Each number is 128 + 24 x the weight over its row's rms, rounded and kept within 0 to 255. Layers, rows and columns count from 0. Numbers have three digits each. The size before them is the row's rms in percent of the matrix's.

# o: layer 5 attention output (transposed), 192x96, rms 0.101, rows 154-159, columns 0-95
# v: layer 5 attention value, 192x96, rms 0.0756, rows 155-159, columns 0-95
# q: layer 5 attention query, 192x96, rms 0.0982, rows 160-186, columns 0-95
# k: layer 5 attention key, 192x96, rms 0.0993, rows 160-185, columns 0-95
o154 099:129137138104140129119170152156161175114137125130138136121096126102094100142143150159093115078127140120085131141148122110149184117108108114146149097127135143105125135088108156121100120174176105155146134131134133115131094129120142078104096111140116119175136128157152141070148129082121115170
v155 110:118146128120129128078122153135135138089172089139135148119098155128104105142080108141098122100116147132171125072146129139119134121150137139163120095128120100150114140158167185177119146133129163108121136103145157123097148130090105066130118148119175132129100115096120137124091121156096129115
o155 092:137120179095115137145142134121159172117133116144128098141114152098111138109133145132119156074131095104118122121116117098142155161121123088188147112126101139119098081129154159158098091155156136121118142139128183135118112160106157112124114116135092156162110128133159147056113152107121126136
v156 094:088119105134116105088152105108110106071136102128140124175124098116076132088155135124137131171106152128151142136146146095089163126145104162159149162105133122141136135095135140098132093147105111119142134126121179162145146103149142130153117137117127159147159089147068131119132169122122107154
o156 095:133086147173125126090142101138140126139160112113128131103119127122122135157159174128143141131098129127120126099160131121162189099125095088112139094077093127136127088119124097129146164132129153122151126114150158090102157095151093121203100149099119106159150108119137139150123153116142137131
v157 094:094114112116108119138097125135100141141152151146113164161087111125145128141104150084110120121146088089151144135162139143142128117089164147088165149132157117144122115136094148108112134127144063093125142148173099131122113156110177117102104121118130145076106161122136095120114105112147165094
o157 094:116148131135157174136181146098124156127129128150111112153113141128132117137125109140118109107124114044126127139121095085114090156133119186118077141131143119155123133119120104153129130150123130151133146141092122159162126101114091106080104167103095147110143111102166113165172139131121149138
v158 080:147197124113154117133141118159107107122175137158111144149117121117129173151138145133111097155118089132110123124124108140136127089119132091122117134077134122169098110122113128129120083129122136084118099114132135147129142146140132131082182124177141138085158150150104143134157131111203124107
o158 077:111130136094141105129136121086115113144104122105147111125128075124147121140132109145142173161090128140110126133137129117124095196123150177103067064131134132139132130129116135140110127188142110154143154135122111171135145152106139149084146110133163115082126159107126118166135149145121150092
v159 097:089116149042158134127112112107103175137130109087186145140134130135127148071137133137112096116121118126133096105112139112104135120122156142135117097150113136171129171127130124099098093110134097165125144138114141106148157146118149131148154084135115139146183124169147107139151131111155113145
o159 097:135109113141145109140094116134126159141120075145107124147141148141083137179103109098158131112131109132120137144155120149102114142133120069111112123116142148158142152152141096108136114117110172075134136169132126153117177127140108155160105134123140101118114142095101115176088108202130117117
q160 072:103152120117142132183138122131160122109083116135127124091135099122140117128078120126110136137111121137087144141117135135121118141102137138105149118146126138143095090166131075155101143135165143066097148122085124101092101176154168166110115117118140114107146141101112106128101150142175157084
k160 081:165145118123115149110106124114143091111141137119120113170124150099118156157164137099134140094155133116124155142159114112125127118131088100141118110151093109160166156106161146088066133080117110163156109096167116106138139118110101166146139116095098156170135123130145108135112076112104100109
q161 092:121115126144110102145150117126095103121110143135128122149125081195134132107103134161128125154122151155122110075117105126156164105148151141130183128133126136146090172141129093094182093172144135128121112127101129132101096090077124151088142152119113155113135145121125133176139167139116143125
k161 083:114138149109150143161130160120088173128138138176111140137114131132129112130153139144135105117058108118139124173143107129113135132103140125129141078143152161135120104181096129159117160136086163117104127129085104137150161171087139098128092104125130086108143133128126106076116157133134124159
q162 085:102139106137189132117128125134154170126135119111126100121093123084148133157129125130141134086159110082101154173134119110122115139088133129141091133125151110123152055080130133162120142090142110130144114126182158149124161127158143095141110097124175101151160111124141103123122109116144112112
k162 067:168159109133097091110109125110083107121167143147123101156134149087150108134091177144129165096084156098118154162152137125152134137115108125140138106146112148114141146134118144124139127108120103156148114101182107122119102119117116172123173132087147139185115102118147106162136113123085102128
q163 097:132136141130090128167184103134118113118097094161133109101140090155116100088110125138111104146108130159122089087124124130106158143128110169107181119131138148145109140151077094138116120161130133117117128135081122092124104131123161134119147141142133169082150112142104143094095153146143186135
k163 108:127103136139137131181103180127088131103128154164101127108141125144131152115140070090186116110088116154145138139138146155124176098129139147118167138130145166114130115137105072166157123154096146120103129116101127122129117172131140109104116102159139118116153151133121123101095179141139110142
q164 111:112125157124112122163162152158106149141121102175120137109153116155120110109140126118118104144116147173145073066100121134107141150117126156102148102124154141134119157147094108130131101161101159117122155135073114126128113139114157126101117125140132175080129142165079162097109126148122155169
k164 066:119117114133131117156112160130096126122152153165103099152147133149119102143135145129162104148140089112128133154147127150168132104152159182133151122096097124115166152128111099122110132148077105142104165122168173099118094150177122117120097106156119164114124149132129148185127139143079095130
q165 080:160139098149102175101123120096150093101103167092133161167115148146118142121150137109121140142151122088129180122153125119166115103141084125138090175133103102130138095143114162128151144125174118146112113097155117109124103100112097139112126154129089087154093090121144110137114123111132098103
k165 123:115147139129153118096171093124159156140143117109169127151101159091103128120147179134077147135142152117128132108119131106146066151112132075156099133138107104142108126089145186109128121100144124151176121142117111156124138112111129140143114147073126134139094123109147139104149093083118129119
q166 058:083138148119148122126133156167119146115121139117156123069162120096171160165148145116127130123102127116106140136123128146126126144160167109117107063164128132104132161108137128126102097114093149119147125137087128153164159178150141136116137157111135094126140196141080152139143135119140131164
k166 146:138104130116090111142096144139113087105130110151079108118155107187145114140129086119180114127138104153139131146124137168111175096115129169116146143120142135142139142152102076139134118159104125115087135102141140086107126177149136096096131097160141112117150125156134133139120162182133152131
q167 107:119125140117140109160154160160111159133112104164113125101142101138130112139120134136132096119111126150119070082105121137123147126127159146114149101129174140110101156170109103131126088160089156105136142146087106111124131129134150111107121122145151186094147149143088170097119155145124155195
k167 061:127099103142091119145110159136102085098137127148091106102149092179140124128129089148182140106100132128146141145162124143116181088119103160128168149136113165109169177125127106092146101140084121112086134102149136101126131130108098165101142136131143127130148146138139137139134148155093106117
q168 187:133137117123131156097110109102126099116142159082165140123113144117139164129137141114132156114145134090127182163153141129124110130148101096141092154149077099120148091090133160125119149096141110133129100107169128166141136139126110146149146145104098068153112121117150081156136121092140094080
k168 041:082148115110185137175154146102172105121130134122093082109148093081131116130076117139136083092095107123107126156133110133135138130103174105114152166135151108118114126096138129130100156125147102114141155139139142152094123161123133131100103105138128120140146183091154142131127142138170127146
q169 073:111102159112150108138133157153097175150135108162113114093146083153146102154153123141160087143128120134125111112122116153107146120104148151113156109122180147123110157148104108138122126159091158103147164149109112132130135125137155109130107100161167161100153137148090181093135145156113167163
k169 160:127109125126137113160106149153104131099108116155066109117160103176147115153120079127179107117123101137136115141115107159111186093114133179104160117109145148121127121159100074148130126165093140109097134118152153105112110141153121131106108103166138136095138148145116130136123154167111136157
q170 095:124139122127098148109138084093145096151171134117140126157118160114104122106187142108107148165141110077158146152159148150153124138112133110173125135147092124130116136120134192112132170127147117111137106130160138130134154137112099105140126114137111106164111076137120131133113112116123146046
k170 062:123112140107143105159099185148131165123086101133127152108090133098128107135130097133140135130128110154106092098127133138128147150116147137121142091086149126146099085151144108147123141195142172122144183155099108115138141135157128086137126134106120095085129152123109123115136143127097132194
q171 069:139107107143109140092167103147143137127136104123121144138101114108076173088165114172150124137131181105141112107131137077145123148150120116138128120151106086145131144104132145096122132081084099159169095117159097166129153091112120121125139123107127154158103133095136122127183125110127096139
k171 125:121108142100137129165109168146096141117112145169083117094156087160149104155131083117182106132128092150154131119127134140090172105131128177109139100128145150113108119165104111117148117168105127089104121128119116105107106152147121118110096099171135160096128151145111159127116168149117143136
q172 084:109113134118110149141110134100167147113120119133141184106119154121168155120089115108116131086115121153091148153135154153147081110115110093108105143136158128130170091116110131124115171111133132121103118157152131152157088121128117097084149119146122105078113157101163092136076121163139160126
k172 085:137095101159131124126133120116143136091111099150095097144162132110143118102120097155107111133069129125070110167083134123150154099170169130106151154130102161120103118135079093135112083149140140144129152126132151098149135126141137158133126085187156148095144107119123143125158137140136136146
q173 088:113115108124111111152176163146104096140089145116155105154107158125161120072102120127141115119121184165158122119133124105156082082124103126109149146126132128135084140139159131155087132115116120128050135082139142131115107094112115136143106158163119140100120100132103140126148142108141154123
k173 086:131132135166163154139113109119102144123188127144101138162096178116079108146137084148115133142130133123111128100122156138130135152128100104143074114180143130099107102103122157138115158116168112123106125170139146122126178145097122116105140085124142139166118160117119161136131127100127073112
q174 087:122157134128107142146138103065140093122142137137098136117112153120136103123174124159156091094128101131129144118120129125154166140131067114083145129141106105194132142145143115162103121181140146104138132102113116061143126170106120101102132115116125124113114156143117134183122123148104140111
k174 088:127102133131147101135120157133139143128088083082134135132147132120105134136143124120133166113120137153120156117101151112108149103167194096159104119107149103109091112108130154112115159116142153114162105120143120097139056138144103110154122162156118113135130104104133137060170146154121168131
q175 076:130111097166152101125097143119130154160108109071100105136099120128120169120132111173151124075149110147048129130150122134134139153106140129129127166106136114125163083142133102160133142137179094146145156115115133130100110092102081123139139134150133113124131161124120095137121162138115146165
k175 075:116117112145154151127104129158118129100139128140107112161137112144124114119093099092155143176092174123094138131132118119126122120157107118133165089104159184075136157121110100144164111158116109169131095168144114127156117135142144136131124135139121183126144075107113145084140090119119173131
q176 077:108127139075128117159134094114145114123153109134170125125151108138091117095127131148146099108138130147103105122128180145104078130101132080119133121141121142147093156101105135103077138143118156097145151107155113113114122162145123172125134145142144140188061131170111106139126102148161120141
k176 079:171106149116118093127148146135107157154124092132096091155104133119160087172117114142142119084095089135125140138082139136102154146104136135095138097188161097113144095141123097130132157150124178124150134125099116122092124119119128127131108136129153121100172103127146162141103123118109184150
q177 080:138092154149078160139127139136124139129126116128154153107123112127102151149160140163140130107133167145141156137127139124095120107120139131139144082099129137098160061150140181154114132101103156130160138109164145121125057128109128133163106162133115142175100106133161101121134153163101094128
k177 083:154135156147141091123110119144145135159140115130119140125178097139108115156108092122101097146126126147106078099139123116126164152122148140119124109132125099122128148148143131118131098106113097115103125102114103190107123116125110185134166121124134159066138147091117170123079120089190114140
q178 080:148131116107102120129165135143157154155137162119152149121140173124125131116131136132123083121120131136101090145070103127112113119145093124096138109134105088148155121164112167192082141128172133118109124138141151115115094134131071174102109181126133124135129108137132087114109134128139180140
k178 078:145095136137152130176162130122133138133125115148096073149155111141110103116133103166113178144140142143087099137145141148171149126143148116165142105123092157119124098132127128118147135112132140159128176155095171143123101115127164134137144081115111153122156101157131142096064085121145133098
q179 084:121134130106169130102093154135090145147122143143111113154122137100168127164070095128121173112129132127127143111160120145119141131128119115146106153144118122117107095151117147124109148129130138067145167117183150174159084158143086134117141092090131109143123152164095103134118132123101089167
k179 080:112145166093134103143122106103174118110138110136124092140123151207163144121104102118156115112099139102099118140117104143085168090133148155134138100117130144087147146104149067116128149120109121153124150123133147116138148121124133090150144120125107103120131180087151165139128142128082125096
q180 080:156112108136174151144112154118101102153127118142104136129144128136152147148169107152180130112152091093141133120135078162171131143151146141114111134156101141129119128095099108107116087118097108157162132093113110131131108140109137141088145133151120097092141134165107116166165146146059137155
k180 086:130134132150090123119147131096114107110144129100133156134107108117144142140155134113114136149128165135133172126147179069133097147157126093136123152100145083133166150113146164091161150145122099163137103129176089111114143143145100088157126139123103089164111118101158123153120157148144081103
q181 081:093107149136122092098140106095146172117148157124112139109107173106104130137079122115135143140112134121114145114080134121121128099175119105142170101095162155108081195105182125142102159143134142126105112125099125124139115155134149160108132149114080162133140139088148125137147134132099129116
k181 085:166157130157134130116117113151114089161113101156123154081123098114121169118141151121100077114150101095118142115125143115135054135152165094100102099163120135165136106139113147137089120095153173101170126101120138128114113098130156144130165118111090106125129141131118136118140139128176118118
q182 079:162117155133078129139156130135169108111098117129118105112142105153069132084120123124143145083113132147158134130131155137065116142157107131145105128134128106153134172148134168133090149172152123122109117147163126096145181099148116144149157126132076124143109113136110170102130126123157159118
k182 083:101103132128161103117140146183127158151131152103144097168084164122111102156098126083110139137141105126137158096147132111129133124075112133111096150125094161148080089129146110168141117084132153121147137129094144137098147111108144105163123140136137179125116133135135078139175121120144118121
q183 083:148108127099139124157110122145131119133102129081094183128172154166127113109102151088140093171124129129150131120089160142123143106149097150115149115133159136060088131150127118131089130158122124103119124140090145138148121153146120126115110131132146079160140088091134169122151150097131114088
k183 087:132120105104094159140164092133164127138158115148152126115081131116125151106111131143106134142190160160108144141111138123127113153137100108115100127104115110201127130122121122167103153093125115141120151117139080117110153099077099174119109155083147106138106157135119122138139095114168106119
q184 088:117129133094142130180117144125166149131121138111130133116114100140137147136102088118151101115169128095086102102129130119103109148133138125113131147133117141079131085132171170092134114142182114123082169101126126165180150152125131159139111086147156130107135156114128095121149187150109114129
k184 086:148099117166128147158105105168166136142128164117177125152107145131111114121126084164103138139115131130109130150107141113180088109119120159136164130108173134127100147126162095150130099110165148138150152140115149119111071087150123172112129113090149150148146115130102132118125120097091082128
q185 093:117146118172125140112098154150076157161109140116134094117094142127139132128157126135114120114108105106088140149122121127161125137140170121137117150132169144169151104106096148122147140130074157174172119094108120156145145100144158100155149146120179116133124098146089110081098117135122099159
k185 090:155100139106138120143076149120078121126176117189125107110156126112141150158128123108142135102090138149150122137148135136083157132121109115142134117154116122083149179142141072100130117164061090124122114116148157129125143144116142087115115092119108135096099115132153115147123125166123112148
q186 084:145129125085114099087135134132112135121121105125148171141122146102149140147187132136139122164130146127174178129096125124125160142137118117149093161126109079125146136100100137163128146148083088114122108121168097118116198095149114089133151133165135110118131163135114138104140122081127119154